Part of a small language model's weights.
Size: 15 layers, vocabulary 922.
Architecture: LayerNorm before each block, learned positions, biases, untied embeddings.
Training: a variant of Muon for these matrices, 5838 steps.
Each number is 128 + 32 x the weight over its row's rms, rounded and kept within 0 to 255. Layers, rows and columns count from 0. Numbers have three digits each. The size before them is the row's rms in percent of the matrix's.

# layer 2 attention query, 128x96, rms 0.0828, rows 14-90, columns 48-95
105:124099108165129155114108126144182154099095163154119107085076139166128129114141155102156146090080174094103113159118102195101145104189150198135166
104:155079121187189088117092132069138137093106112135143068149174128101141124139097109074174125095088136081138124109195147142103136127147180101109073
106:076136115095124070093158153082127163119111145148123175141154152077159082143098121124117103135122099084101088085073200134157102145070153105125059
113:187101163156104159101130101160108100071167124170118196150153115085114168154113103148155138062117181132133128184080108104119059164188165130122163
105:169136137132183126135141127077088082088084075150162160134097153113114115127154082131088095175098177162079132207096126119146135139091088136127119
114:097149074071124150132121081141142128146178158155157167155153151091142162092136216118116121120099105131141101117102159144114112086176155160119130
129:118120145106093122119107113094128132092121136118154146060114135185179078165078092130136130135089122105099165134093198051133139150094135131201112
123:103137103116123139150122152122132067099061152159173178197085070084092202162177101118136137116121139138148099151084113123115116139138166175104130
116:166079156158137138179169153138084100133129115137144084071141150150121106171126092146182149080107165124084115131178191112102081121137142129124112
109:138139146081128081128158147131062122133077084118128104013109126175152125122096160167143150139177121122153125138169145132133154103049095152121109
114:083116052180158094119154155067143112118103156102168132121175171149159112128101139132192172157184163121149109087148099121131143094087138078173149
120:186140191154101118131189149148114104158170103109123169085158115164147180128122093104106202070119134157170109075173133150128085163083140147109129
101:168071113152148093108094167120101135177079095164065126156080171099125109095100092121141152127161119092106146146119153182139132150099129105061106
133:092147153153133114095182104111092107090076089158113064115166174066121156155149063170137173142176105096144099192145151127108122114095127092094150
127:120217112103079111086125097181183146099160198155091094125149128184090115115150175141154144055096094134141108138083143090178053104143156176149167
122:127134145163103170116127110188133169102159115107087132144106132123089138100129087178123178158062132152150132087108000176135165074120159168137127
099:101108170191141133094153163122168121108126137186181115115134120190131079150132105127134134099047129120122095150151231147112114133179111115074133
126:083116171180166161051115113092157075118107186170129132144138113142134203115179175111108091140156127160127168160100104123153148143152223163130158
085:121167110157147090156146138152090147085133165154191130149134138166135132140164155126109101107105131167138109139053099135119101112105145120205200
120:150108164134155209074131083105150174074125112167115140107094153198126128175129101153182127149120115165086156119128092158097127122174119159124188
144:143137125182075090131118108137132145111170160135140182137058103147153161088169131146172135117132105168140149159113109123108131115203200175144097
091:120145134128128122136089113112146125144118098069079125119077156162148126106115139092114134134168101104146155177159141157174135136086161120100159
136:097137135114158088160154111143119076094129148160068050057110133171094097110068148076101152121181107116150086166150150108142123121059131121150159
127:114121120105146132094115053052169112056109194080148142101077128206124157174131154138158124127097103080097138139139101130146125088163167184107132
131:111136131088147106128184159122099099187115101130111092084157140132106125121118159128163177200097113163145107167088198102118124178163094109110197
104:121124125102164154095117169124135061091064172100101105108119143178141102163108155164130114117149153137170115132078162169117146161041095087130179
102:140136154184133122117172123103200099139099094137121046137125120134120088126150129106171061134126116077129116124221120173156158103110108141099148
122:139166145132108184111099123112087148099164102124179105132121125133210133181114079113109192080148136146168184150149165128114102129140105132102092
127:094100135122154101163129227105125126168093144081165160129089180163169184052158106114134114107119089100102112172127092161150140159135134145142137
136:187109107125139111148134179106098101101135163153167185141098174126140160065152147151144123111072127092146089152115117135082098045104121130123124
111:142131153071082127122144126150102117127118065082051145093095118135149081110107117139126151166205088105131089100110140097111168166122104157107112
104:094149119140131143069181095127093160133151132153075080082138155186093124129108137156128134159114079165079171154129136136201148122154104127122147
138:126080166119169073117202162111092121192097047105123106097110131136086121138038114093186178116110075143136155161178140124111144146111156087145136
101:107139143065189121090112164168153138100079110124105132120128124159108087184045105110112117060142111115150195060085117142128128114084117093088145
149:133170120163092151133153118143094132126169124147149128176160117170078121064158185128166120116120114176079107071083124101142049119143133173188155
111:125167112138132161114195143075172115088139148130132051111112162122108125116135141166175128150215092122050090174137122151109126124101130103172131
110:145075152149099158171050125112142111145178159115115111164105135119147184079133149092144145113117129111070140141145173157089090138160118146085130
135:123191119188134073102141174121163124155065108076122176127112104097200129123132116097104072163141177074131136117159156121152142144056128133150115
123:169117138066133081123153113091090129081105149103160107165103152166143171142151109087117118145112091119111112112124109067064121137191162133091153
108:072165159161087132149114109164130140093150161110127133142139134144138180138134139164150116078091096117098160131084094065144126101129144179156129
150:171128176124142136139143174125119114162119065115055205130121179156117118121146137108054132125166122186138141085156107126160195142086078136119078
109:127166084168119182112170132146114125061108103158169106137143157130152185115168154127106118125090115149122150091097120107100159008117126105164174
127:116101104171173157152061088121075131133110163139125195185109169113134115087147117129149095168109156136188122123084042090118109089215119089124146
123:162094121114150107106086098133157122104175127180137064099142179181092122087122168148127065142111128214177132128081117149172153138142139184114133
125:149084092121105109104122112150140113131105147106086159133173061135140134123143114145104162135150163141101098102184103185112154179157139117180088
125:116097088126194050138090143112134121172153081110077155126191108132130204134103125098181108148114114130145097141133093134170164192083100101092140
102:168140140103142118110131132173182076123125097120140118173139087088134090138104141162142125116075133191159076131148113115111035128138165188109120
107:102193195142082124119110088096141069124153125111061160131072187134129166112106161119071171116134118140136113157104197165135147104089176118160133
098:114129121077207105175131120062148157112105118128117143128124095143117120179162084130129174146101141150076145099094115165097199143108115106116114
127:127122130086145078109130160143154158151109102092065128080102122130094116128118145112095169085106123112140164102123098181159085066100161101185099
063:105120139095146122189135159120123120136106141157161149161112145155028170121130111125124150069136070092134160138126129104153113214119161129117162
078:108131156118114137157098127139154093125134150137196187096127154163159114146135147113070161147122151198169142097103154111081093126140117146178101
078:162095144154092101088138128159158160168098118117122175063131123150083103132125134104112154131139185187161109109144124137111102135104175117149097
087:116069114157196124147123199174080121114075092156202143147065124164109111115129075103156118097072141123115136149156131148145140127107152156115112
072:060135105130105069129161123142102148127164175147105161122148145153071115086159144135127161099099094116140157056107118108149091219095148147153148
077:154113194088069162115116064116115115127125136125142114115178090137163084189099141185155104123126151164182071081110144121103166123105134084102146
080:218151114072086166145122146131154136181113143090129145082166138159123128060107098109121109108138082098134118101084148154125156130162151142120123
092:167156179086106133137167075130118127163152140124106082136104095132145102124088122080139141136127134115090175150184128173113151097165103111062141
088:132090127128151128095150152145132157160036056114117146137067116198167159143130073132111142106085093156109146112123180141174120132098147153078154
077:135163087158127113052100062199115161096142103135063139155145079105124139081167131141109145156171120109113060131143107128118108135131137115151088
066:144134135071105124153111169153122096138136127143124105156115128078121138095195106162137115133103162180099132169153176099143091157104103162083157
087:193146119083155100156195140116132124129150101141115124080144168128102154144104123011124197108101089147094188158144181153164105122119193144141157
091:112143115081103174108091077102167119116183145112116124159143105113060169123129129163084115145159132143109107120067138083168125164107128038165169
081:114083141105139077166115146111148139190137060181138111118132166161105158130095150115108122089093084129122136117174175158096101135138096105083155
072:121080126168101109104079141142147138125144163119104198118158121127148153094134112131175132139121152110178111098094082144115067117186176214132114
078:155112186153156192133118187111121183114159112148141129145120137122142083100082117102087140079148140146124155115112101136097102071156103157108109
074:147103117092160143162132191148073126118092111196102109101103175084106153110112122122082123117093122099120167168120174177151120112126139121090144
062:123111151088099113154146078139146090071136096084140115132165140080111142174116134130078178105108140098101110139146162115148129093098094108150134
075:092131133149173145109145145139098164146174092134167128181107151117151075119102116128122079107105127158122161099146172127137061096191140106126115
060:125055124105048182110087095148159105116128144086098113151152119128171101130135135147116107170119165144099074096108072133086162148088112139098175
069:143133168105086114131079158112131183091149101105130126170170134105131108114137093147086118106078124100088180086081098107124134067120171181148143
064:146121105101115115116129072085134071115100161079154167156161150139146132157088136186090120136076181159180153130035186121156120122162137133160157
066:093120080100128086103134135154147165131106112121148132129164099102149135173190108164124135154084116167162086082104168078160167139095119124138151
076:147094121132134089149142098058087146065146159128148081064103161165106142140130161091162098176142152123074173168092152106084170136119129134121120
090:123113080120158068107147149119203109141043091134093169114111153172128090137105091123092166079054108117133110123129171142211134119136127148144152
082:141181160123176158105126122095120110170138138152096090105161125170132140202128137118105126096169097152117160152097130128111035145132078149122149
051:111103121072149164140125149170151130235102135170135106131134170139102184143140113153107127087075099099139180129127070193153154097122165128109183
# layer 2 attention key, 128x96, rms 0.0854, rows 14-90, columns 48-95
106:113139125064118142156154114055059176149196153085135106113155106048126169059166159122113146136143135105115197099158138114089167119172136090119175
102:074104145108090093122189145124187159138163097158117098109183158101131093161152107120129160122150175125099143119110139119112112136068141140046146
120:127148176170162096176180139117138137052120133213207120124136148137143106142122125052121126090079171148166135097125116139116100145095112115079138
119:113092122109155146099092125099116092154127127076135077146127184099063146134159189157179073140154100130172095087143072136113112154153174111116159
091:106141146129095093165129116103121099168100075092121098055046108113135068114159113113132182137159101180133109177106127124112150157157146152151174
118:174123105102171125102073116125087129138100150105118125151132118061173165184098062141175134108052122113131175108187113111149147161158169110114168
111:150146185159104190119142109142084129156172117153129130131151196150163120130129110080115065150113141165110086142073117095117096131142113090138152
108:094102077146094170186136063127141124162113085116088090144126096085113111194123090131133169108155150150120128059151164158128174125088128154151074
112:128156161132143152158144150154127111084160157097102100149140117119125121088143160049115139177121142146133185154119094166119096072100153135080169
110:134119147082128192085151146163186164103141109116077099069123137210110154088103070102099160117152125123131180151103140153158121078096094126151147
128:136075158165113137173122186204165064097131109155161137136127174170139098108146147117135149122100134121147180187135163167157122051132150131125085
114:126090191156186149107173141146083114124150108070118138102137117147123138139163077079112155112155084087119175130080092202135132117072136158047176
105:068113188159087136138114105148122123087159119201121135105091110087157134086197098165160226130150165120153150110112137094130147077122096127081170
121:094153119087134172135140111167182031100068122094085165128139134103107139121125101125055173122148191120174156099165164120122144170135179092129137
115:149133132149127085114156149093136206139124121115126140067117075061166194182110190118147143088094167125171113130143115099110139139109155067188086
120:177111091165148112077078152055097108190111100075161164103129122104109123152176197190108144055074107123132137091096101088098115143081112146117176
103:129147156142096128204119180112054109136134128089124099069111161077181099098158116076104170077180147053140129144166138109085119130148099153094123
134:101118140156097084142111165146119118201092148125097126146082135074122118182126118168155126153104158123126114116111096145131195157182167163082126
090:135140139158133105130093141114160190151130080159121126131106129124061128132071152072163147103111103165116121144105130161129134097170137083183123
116:151121156160089177139082155170082124163119156120162086207120098096101148141147122156116179121125136137127103116079073138102083141164132150106131
144:145158114173146064127096113101121165172122171167139074174094137108137164170119149141169056057116107111145133060088126141078121103151140136146118
099:089120127148150162158170208138163146137084145134088109103133123131132131171080168160098137134104102087070142170114084125101125097098131167115155
128:102107126108109175091166128154112092110120161150154177134110097127159185102100097098089146145135148147142130161164132173122197094106121053154079
115:140143079075130159104171184130122139172106123107193064157150108130157107142123102173093119081057175132130112095140115139061111164139118137132079
130:131126105128128120188116096199095140110092130120083145097100142124163144105125092113118155104091180146120139152181167117159102093129132154118092
103:098119099137085139139133150163136141076143116138099117000126178152121147106122140093115205160112136091151099127125118093121138085146132127188138
108:110174126081123155159124158144162110121099123096167127103136077106163137136157150162101094113174173154102114144100100069085196121102072145146094
102:161168116134145198096111025142130146143138137106089157074104149080174103143159117131170107139168141082146153064084138163106122144121131076163128
121:065152101126157120150147123101162190140112146129042107128127120206091118142157095111103111111148061118076144167140111133081133115167117102089170
112:158133174161107184116132101108122066122143072146108118142135137141108148106125112068139117106069125137129119131154101155108095159150101101171142
106:138112105119104156123144123116133184101149156156109133162197107182133169153125130124074149156100140127127154115108182126135120191118142153108137
103:141132193142099137110076195182093175154119141129136161132101100073146118092133120168113126138109172163184145089167110129097083133173080150109070
133:126112190123125188144101090184188120121148120133096198160119141196169084139142072128098155150157100111105162139071141111113152096086127171096074
114:082138085179086120124122151183138112054214078131171174097147086141100127204149142114093143117158152135152081135109154127096187116086106112112075
132:162132137139142059099129059075134170154153125075091157124156128162192155107081177140208138159053167134137160097092128113120109151126122103150106
108:112151101128054114145173064120163150126088168155111180107160091150116096130156161094144126164068126116123117116148147115122111104141197099167118
125:104099154141083095108158094083111137181135153135065095186138085109139114166120118129163135184141119091137136149133048121138088110113182138113138
124:121163139094156114184182105113142117138180097130128123066081124176100149200134136136132081137120128164084138145129134148151115136137118223102171
116:150141081119076117160140112132128122137121091179118088177090102135111083218144106145108111130142183087135115175139116114067105202130156104096099
104:149170091152112087074133075115120164177152129103093143099142097171107133188094151094166110125089160143127136083121050108104162170130131151183122
125:122100180164120109155183138143113111076135128135131120092102088126153126132155134076108133138167117147053128167094076149169129112111094188085147
110:172122147155099174116087110152142082128149095096127140172118127076102155121087185105195122083145178120119148186127091141106116138111130103088166
125:132156107169122133083068088117133106134150149160126114146118131117083126104187118160143208108110167183159076092226086121122082162173129098145149
122:133131148155090121077096191153130180122149129148118115110143116086115159092071108163108157141109085122166148088100096072114181139149134124157134
129:087092057116137080135135157135113172147109166109178080076155127163074081130171150119134112133152126126153156180135142178149131120119219121078183
115:064064106113155107152144205168084164095121128107128136141097144131165131136158077142105198137169135161126166082156148112124126178134193172158125
105:129111119086138114094096101124126121088138098138129103097162121176124139141080178117119121137084082117101179120065118134117184141155084131153087
101:106137184174132153065143106120161151148110147154135141100100144119125141185090133102146121060107131110107138159119069123166162119068160099133095
116:179164083141095108149127168166068102130106082125156096136161107154141060132137045137083133191153125108120141129181193117102163111158067154121142
126:119166151119118107095134140110221204125182098166129138077149048143100126152094110117103150084128136137089135155141139128155124094071114081088177
061:130116124164150141051113147097132139098120115157135165112126153117102128132095122131114130112219167107146117118131123073209147053173107109178109
084:179127147138108130179172161160170159158109097128050091120100098108115145111141063072129140099140072088138171123174135176059115094121101149069171
086:095071142152148142167136155138091087177105042159103103163096163145121158180124046128114117052087119116112194160104191095171087124133088119141105
093:175108181073139206131202146105105145127198078134020096130118196129114132134072132103086126092163120136065137136124111148118128097094096128053127
082:164072080106149115118183149123125086172108137101181169168115144093085127192098067176163117113105156167067092130110120130125168093183105144145111
077:133165066129159137154141107066081081093101136133158184128067146117199131120185147118125107148117110190119112153134133117112132202158180151152109
081:136170131126159109113132116059168108166128095154145164168108101184121165100095110136172161131131099119104155191134170086176119152179100118096121
113:110110143142170138121130085106109108122106111126078103144154109076145173129171192124157104172174119079104073100099080142112101183139127120155117
094:157173200120128172104160166111049113141204185134081132155097131114113169071147172144189143084123079123096129169133079072122105138106143143148138
074:129118142175100100175103124143105104137094119189176090124155177174162096165109163156128119121080155154150136153127149112074138107110087137120069
069:165137136122101123091183110151086179071077125170098125122194093125164086140103130118081105076087147073171111109136072170109174103119124133086136
087:146127165190152147121086136151105095154075150138122067162139102107125146175089093159171095065171119095100130135143102084144119155122099106122087
092:121115088162128103105127103092080121117091207104136170156073106131090109133147165148177085114139150148143123157184117053171152135133165191145080
081:110174142138092176086110104104117187138195128160105107121097123063172119119152108083112136155155111145113140166075093126092151099157080121140177
083:118084118148147072113171085153192136101125083177138089109119202111092156145133122129070145125114085135149094148183148155084059120108097055160087
083:169127139089124154117093076095129086134127102053077131127144091135090174144132075123127131172162130105063114120105104172173152087117152123152133
079:184159112105097106089158056096134133139185147073119100164162082155125151113159111169139088095188095098095128117097134039143122133093125151142118
067:117142155166128142108129156129131183172038132138101115083079113143165163139157124109096130096185085138201146134153147140125130123102172085198093
075:123077130094123107166122138150131157116208178147056098142155057116134144113067121168118188154162128043095152108119099145149121112106143150062160
068:165115108105126154135132108107160129155139151134127204105134120061151117127182166123166120136111177157174071115107134137115109176112160148157168
076:100075135155115135133151144121182193122089150115107129134152201106177117189148114138135122189166062114099132171149138155107142155101116167149047
084:156153173154097151083121200155152138117099101109135165104093147138136155107193096137131181071170072107156151090179099083121124120093131147194076
063:155092125097099169142154198101072118149134167136170154116130156116151115120109072095102131099062165223076175123130119170101161167171139151081150
077:151159124136201180111131151102130084129130144095050153110131102118090095116152175153181135093155119096124104151125121104116134148111140085196137
098:163126227177110127129105191140142154137121091156115158133095172165142172158132135123093140092154105135091150174145126147096124137141081131135097
090:080157111121131090132129101139162148156139127080152103128171053070098113165135126142159094165153146141133092136109114111097143184132126108152117
056:077118132108124091086122098097147133064149150114155157138094136089163140094163136127069099163149102157147137110167153033136129136094110120134144
# layer 2 attention value, 128x96, rms 0.084, rows 0-63, columns 48-95
121:081166119108145127145161094111155117141101186156139143107117152095136169161138170132044137115153154153117110144097137184115129116139129120100111
115:101121162128127105133137136114105077144154133147154120141131121165118194136159173184077142209063153165130078160169138116062158163104105119127153
103:115110114191099121130103127106145124173162133175156120114109135093093119116148090107161091121087130108135181217103094153172130125135110156178109
108:095174152100136136122119135105145127161165134203144119194086214086155146166119102134163106093129112066177175121169072134115109092116126123104157
091:122102130121115159086180111043077129122156161129130130145168069130103142150143135135131157145149170162093125113130061157175109167150110139084159
106:112136133160149150083161125145103159099144142135120098153087163216141072165182120125112129150132139063079105097094164107078121147185140124134140
100:144213106159154089162107095167142087121158133165113152128077122164137103139092105134126111090095115238159098137132081095137091146126093096181160
099:130116162154146126083120137119179086166144126182081118116109106126134137045089146131105104090129085133199127125144139105196135120087152093207152
098:077172124126132151134130144154078112115112135117179128071183117120135122134146141152055127118179140129156149189079078131151064109139134162115185
118:200073087114157079114146092118132106118176161160132175153098115107109070151110159137100087115113102148160162100087176152089126105140096176144152
093:126100117172059186122118175119151145166096133069102128165112138080083126085156142153142119153089108106123189193119094126139152120116165175117122
113:082121142155209073100167102120071144138156124101126181098124131148146088136128156109154161113091106129162096137125132117072128105140064154100160
107:134153134120128153159132114102097144110135149152103120126149135173083098033148146123121130156126144133170049132076089084168110105191133145105116
108:132152073090184115138123111159099113104116089137169091087113103217147133162147133104081158099141056110068142100157156155167137115132096201092116
108:132061145127078115175099078151187081155127145090148100100132163152154166175160136080103151142108105093086120110106130132167164165125216163109180
103:051168130132151081177123128127160069165089116137116152111101096171080130123198149090180143112138115151112137135193137167138166134142082150073133
102:138166129150145097116155105177194124106150156060113222141140096124160066158086098077160111097089120165156147081175127152136087101151156069129159
110:133180141188107116089149094118148092127132105153103101139067089171147161194104129127096154108142157149104095146094083148162115122122142112147165
110:160124129120096159167130126117130169063123100150101152115145049140130156091136085117115135122132107183104153145079056112162109107161128120123138
117:204121116147097128109134136174045077147168163139172101106128136123098111148172108190152100140126080134156112098083135137130126105158126147165176
117:151160112122137096170133078153190108147163178114131094156082123140127163162128111129135070125108097138068096126195150174067079173071079170109131
087:174123107119115038160142128172067072125110089183115160155115135121106154178120172128132143157161091163130143106159133120112168145072118094112103
111:198168120079156137125174109156160098143172127102136089172093115040138174113084076159138078143155132175145068072101176084085138107122106092154174
079:109150116124108167122138098106160111119113167113149119150107122162161071113160089092123129082103136107097192139138112158192027182134118203115104
100:154159127108091158159087078117100141091121165094127147137101184117201122145142122129152133157104209089115126156073118103186105139131206154107083
084:133105122138170168157116176072167132154126107136104154151137082137108163109141166103132106126087150128117080099166100126155173131126125153047135
100:177090113123137099123115163153084146146102075128195151115148140185166136134132188122145130091105115156117110077076148208128147138112146138136142
117:213112164135162069109171136175192150148134117115150162139166157117143119126101139095126147115149115110160143086132174152111119115138068145143100
108:188149090149145052197096097140127047165160119112174159112094126115124144153134114082129143106144143081139109130109161169147119127057131167141070
108:159138102150210166055162110138125192118182136118071137142133140142102082115069118127133072121106110084118134155149127099151059141164112128130132
098:134189126136113143123075133150122172092171100226076145146130125161101122087110118124087129094156108183175093040172102125150127136123085078149071
113:131167114121137121150074182130048155152099141160164139133162078153135142138110175161118121159131172077111119118094128170114159104159150083079088
093:087145131079210110148108154126072113144084093172124174142153160095159144097128160099141135133160116094185124114122129092101159064155110031094148
094:154133154137145123052204095116163118145151169126109113142128129171127058107161081093119129131111161103131165115091177095192074154181142171165149
108:060087180172180135136158103157196167117135164085084101083162188153125103102115149126094132104147141111106054148124157171063133096145162132135102
112:166110153185137144148150128087084188041198126122098176090131127131118072177075180139161103068135121141148129154086155173104183111169145134141136
089:141064178141069168151117164118134155097144135121113129145182166111107069109126130151062149151166142089166106084132104069099103156117144088112087
080:176162100104113134142116129175141164100137115187138161147083121169153101168164105115120126072107116169118151079125109165132111145185142161078159
111:102170114076094129107084058120128113049117124115120130153093144111119080169121156122120101167107091109197138144176171181148126108116162128128102
091:083133092148113132164125123131110100059149091158125144130094091147104091195137096086166095140109101062117126125070126149069163103175105120070109
087:167138127087069191159120068087154144089179138115121114170112150085044135115129109116147143110143163183134104116170133122174107146130179148145134
111:174122104112116127108142163096144131112177111195061171177060104148105147124091125156138105072125162186111105112154085151116125124093149122164128
096:085079142094140146194133207143165127117041121153102134119157138125114187100163127138089127170127129217057104152143111075093121122103101122121090
098:125082158094143125150134118077126077169142134078148145099190125096117150128150134130135166123129133113122229161141092146205128098144098165111194
114:120127164122181079141145184094057124168065126097163088091164148115131086113118145174142126150155134099162133200087126105143131096138106127171105
075:153156148163070124173152119149147119142142167138101149142136142102100100095188146068106102127166145131166159115083116142120164127205118091119098
109:093170180137160117121121061126089069149145138110155098111113161110138115140134117146165177152134144033114111175101127147146108077150084144123134
076:111181101069142084116117136202092075153075156141138111112103149100135167102081196174168109110160068114175123147135096181136107079123087146117134
108:185121141115086135132140181137135158144138112151136170107184085177139119104110127110135095107097095173164112130110043165164096177145092096160124
083:119089118145100132082129163114179131139125058112116141139115149085116149196122131129146113121100149114154121126163116134141174135107121193110212
105:130110098102199128090151153115155132127173089143127148145113180117117145208095117137200077109098142153136156144173097085111095163109076131177175
095:158093143078125125183121153143146155143055096125097129155189148183135114038174186101092062159144106120147115154059120167146163117157177106108063
094:091100120136145106105083061100118127108142132140083107161118220110138135195120148110110136157134111112143095172146135148079184163154135134147118
096:198098143132164170155146162109159173093102143074120105148174183103185116099061095109084111132125160126091072118149152081163076145116140113163083
074:148119146140075087092175093149085178107147060140141172182147162145170146183143098060172114116139169127105162093132122148136129163157116099127126
114:178128104154104127132121153123140065122128170084158124140067138086172098125090119149135165130122105094116122107127127120113121135130103153113116
094:142089112086116093187153099174119061096107145070164151070171130096099140193160136108139145151164133140090123159140152151110103154102168149124089
100:113172125141123145101179114127113155075152081066122100181136168107143101185127078113096175122170167139098118046227152104136105139103135093105128
109:179162105083114151211149153148148146123139097095155058131152098114098111083128115099105129106098108108121128128142164110109137111135120129131088
100:172119106072139121118184117110124097120181124154056131152095191113099107181159112137092149138091165173111157113160128103097085138157115113159110
091:137055122182144087144149156107174147154149094178092185124152131120123103095069099114122126057117173145123122164133089111132136179082102152138126
100:104132159162127098151136079090083057131138130159176106176116096075125168142097125130118113175134098141132099154113159155095154105102084110138169
074:078143176136176134088113102142094148127170148115096133102126193145144137112131133190144172178126171104112041151121108098105159137127140162128125
081:163154092098085118132152144119159131107097083135099170148130098038076192142073126095138087135131164156167085185193134116149094126094127090130133
# layer 2 attention output (transposed), 128x96, rms 0.0912, rows 0-63, columns 48-95
133:154176080131153124136071077174112136146147157040184170139117146111126122116175112118125111107127121170166222102094116110120109148103090187088164
115:189123133145142119095146167142155149193131065105082124107201107159156063137125157088100100116145164164150126123110167186134143129162179132073067
115:146090186057140121109084115126147107147152075186131183111134178141157169106148132126134089161159084159150153102122189091087182190116172149130097
115:128123160082185154099090119072187108086104108142137127114126124103127113136108123105136123086174108176066098097093069151127129146068168195109178
094:101105150110192110112166131169094146148132061111127140089177145143184145102134151162131119194095085067165118147103159117184173121098144100092153
101:132136139128128144128142167115184115177121109131153141110151118145126144090128116098044179062113161126143068137131101120136092132084112049110168
093:177147143095123135150154092097090069103120070099133112115126106178117211146190075136138084051129120182081097116152137161128159130088195142118152
087:179124109158114150168175104109127093114111092132122141164109110116109144152146160170134131149133111144173125082114053134094110121143158174121122
106:136102138113156158089078146087107127138120136110162151202131123096174117071161098165139112120117138164102159097142155153061173068134161110076133
111:101117127108147129148104144097145163125113147102086123122116094249148158170177143144133096167165111147111138149177089111164091202065181141163131
085:100102152144098125177111159126086094115165162174123163144157163135095102123093116151219112113116136153132117153075144085162136159152096191139067
107:145157099129083136138145238175112089166106133120038103113166123124123093137180102124109093154183164167126133127160170150158118166071133103130109
099:088147095134098131143150201174118112078129123106114140166175144134138103101185111163145133107089154156170127090161139164148122135096160096059120
116:107092098121116147135053153149112123103119121163124089125117105080150157143134083127090195129144109124103123094139198155087152064147095067184117
108:079140057154100172146086138140158123112131180169099162146114080117103134108097167127132165131105136139193157107096139069137131113173121127171129
105:186150105116103183081078156117087154130104122134047134091154132106191129160053155128106145133140127110120125162100186134136132171113077102141096
111:164124079104107109141110095126067107140147166089162114127078147135070167117137070158165111116110113127079099170129129086095143166079094140181140
098:180158108129155129158143101128081063176149065104184131111121111100106191116149097152169130072081097125117110148111116118146178116131134112080150
109:123105140111147137157214101138067118106170124123124152156177114150142164065100104160145097108093110091138080119176150101161153116154098139105137
123:122118128115099108097134174074167141107133124159095128124133117253176099117136190090115142104080107125117114080129094116123156163135139128173171
113:103155116075102150117117078092109143141134137124072116115180102145144116110082106121099110112166140148166142105119144161141122133099176098099110
080:135112097143094109104145127144128164110142145100095085048133134164169144196150111104156109115089140127041114178103149152174143102167138147163087
124:132122113113061113182140109116149168127145132063193119150136137163096107160151198089186132074116103108093146094122083166133113122155206144139126
073:081148179095177139122096126113120076089144094165135176155131130076133144122114033191099117133189122157176155103111190118115146122043145105129107
097:083175146126201118114146194098106116121066186107156151161130167084091125066171133102174049078077101128124129158166111106126084116117113121094131
061:078182105110128101130136154167066112169100054127116109126095105103113152140120128164136160144173086115204145167102176170112166185126108128133129
107:066118167155097125157185133136154109127113077173087123074126097127089143193151075107122169123136114118188161170103143105114160122166114174104184
116:152170102124103112159144160133164148156138167097049145115041114123082133192094114136125141176180117161113134180166152098068109161112104150115092
116:146178121102147081140086153136098178150117118150110144102088147096173088163146110091125080150164103129106188114138174070054165129133159061122115
098:104139140121074111180202188106100080175117121114130112175149148116095141074181076165146094120131160122139079081144093174128108142066112098087110
088:133131143102168111101222032190143137076140101121164146135140104132159202144112091142069122138186099133138099102123149181133126105117160098112148
111:061116137114139131063159063163115156124119127133130121114132142145144130118176111110113220150103127083110165147104155137115127226190081142102159
077:155120100150041173088116190124185154113134145093137050117122148138115072148152114092100188121116158153071175127108109170124070136127093137125150
091:150077142139168117218124147110135112121131082116175186149097147151065162144174132165111068113114157135127111131115062076125120141092122100081139
108:162126090145091133127108097191142118132130123173148135145062115137100163080098154146065115135103120093160135143109068127156100138135104117166111
124:099099121117144144075139176095134155177074165103106081122127127149118152115123157118138140161095096043099149182203100158168159128122112089139189
084:122119126172144119093123107157202160113149159138139144140095139108117095116049147135099154164136138138094089131132169150138106085123158100180093
084:098115135096127176114121105088150084078138141126165131125122113174110198114099072152108176085153105143107092164175184107129146154095057145174135
112:129107146151126167074098131144092175132153182116134152144199157093138114106126081144168105086132097137100099124086076130139096135143153123142106
081:101134096080089120088038114152121144181216106124135111084159145132091123111135123118112171089122139119072134129103172117201137169117114068199160
064:105123149092156143120172114162113155097132132121179150135189131144191138120072115184139121146115069077166097098150114106147183099102154097126128
110:143120116111167082136180118116144123148091101108176085088138108153196142151099108120163113128135095078134084184202128166122180125096116119098096
085:116107136151105100116109095164174176124144113142130111107087125116137144116094124091108118113146160139157128171169158205113073094158143131154063
097:140080149134141169154062188109090158109133117127087133178149120180148116132099187153145104204098116102109179126078122084175140142126096124102110
120:166089154172111175132082148125123146117124123144076130123122162118145078134147179111160201148073138107071143119159115120059124159206127116105120
062:141123130092158111077090127147145167086120136108168161140064164179173192151132153143151092138088131127090173185088108093131112176090157111131124
106:148150122096096163085061181150132132129156122157034154138175133108094062128119156127099109111111083166115148037062130136180126125121113112137137
066:115157102090086146074119137109115115074114155101086085103130111153179112178164121133164150127078144140093168095101069133164116158127132216145132
113:118138148163155093140166100106120125138124060105089099124130134097091132105125091128187131150123159116153136144166153136100127094124135114074173
065:145181115142113128192102159100078087181134129101125129144142082113085107162119179101176119099177149152164109126120112091139147147144094148095147
111:147156173085153120143104153062145124197101067088138071100138091111129109159122147101140143130156146127117116115174114132111127106088173109106178
088:102144134195100121130138159138146138064115139184096147160089123110159114114108110133183130106084155099157161160114093121113064170159124153115071
098:178119098143126176096106131133181155150123132155159095065109100154178125088106172158080163130118137099135122124135082119149155118153114107146148
096:100133139176124105166166103153151124144128114141174124128055150070050136126140102124119120120141113127185124129139113175063115064139153094106153
054:151129161090179080090146145122184133138121121122167138091131150083187143167129103068152074126133168092092124166127166096137123114090167108082123
115:105194147142143094153129143104130106159129113072111126064089164128083153163160132095154161099159130144108101172095161146137125093112128146177153
080:126181091120135092040078147147117192160126159127089120109089125126220105114106149137135108156093098086121162143152163114095152090144124067221093
101:140118127140143091132116116195132121108145164125199160121109134073165153162130096117119110087142074121103073145087160170118195073087180069137113
108:096123146167100155124164118180085132103132101132065124139134147130063119167114125093124132080148077180099123097096136160159132121170139074151156
094:128131136145160127185084146118170133102160125082220094113112120194104128166137140125123107099128158131124152151144113136158124114079084041126127
081:184120127121115087181125065124122074125154071129144107091072117153093165180137095136105072166179152144109127148165188128152173107111103157124087
092:130100138106079148087138131160135164154188098142069146102214146125167087131162119116125119123148107150133155077072167198156161127138239153101114
051:177158086110146104098108167156163138146091144145100153158153097118142073107109209095105069115121115120118097094124126163149129095161101117121077
077:161169109130083095142163112128076131177179141051214090130143167099147096149157071133197112107130171127149152112154128123077166126140121122066104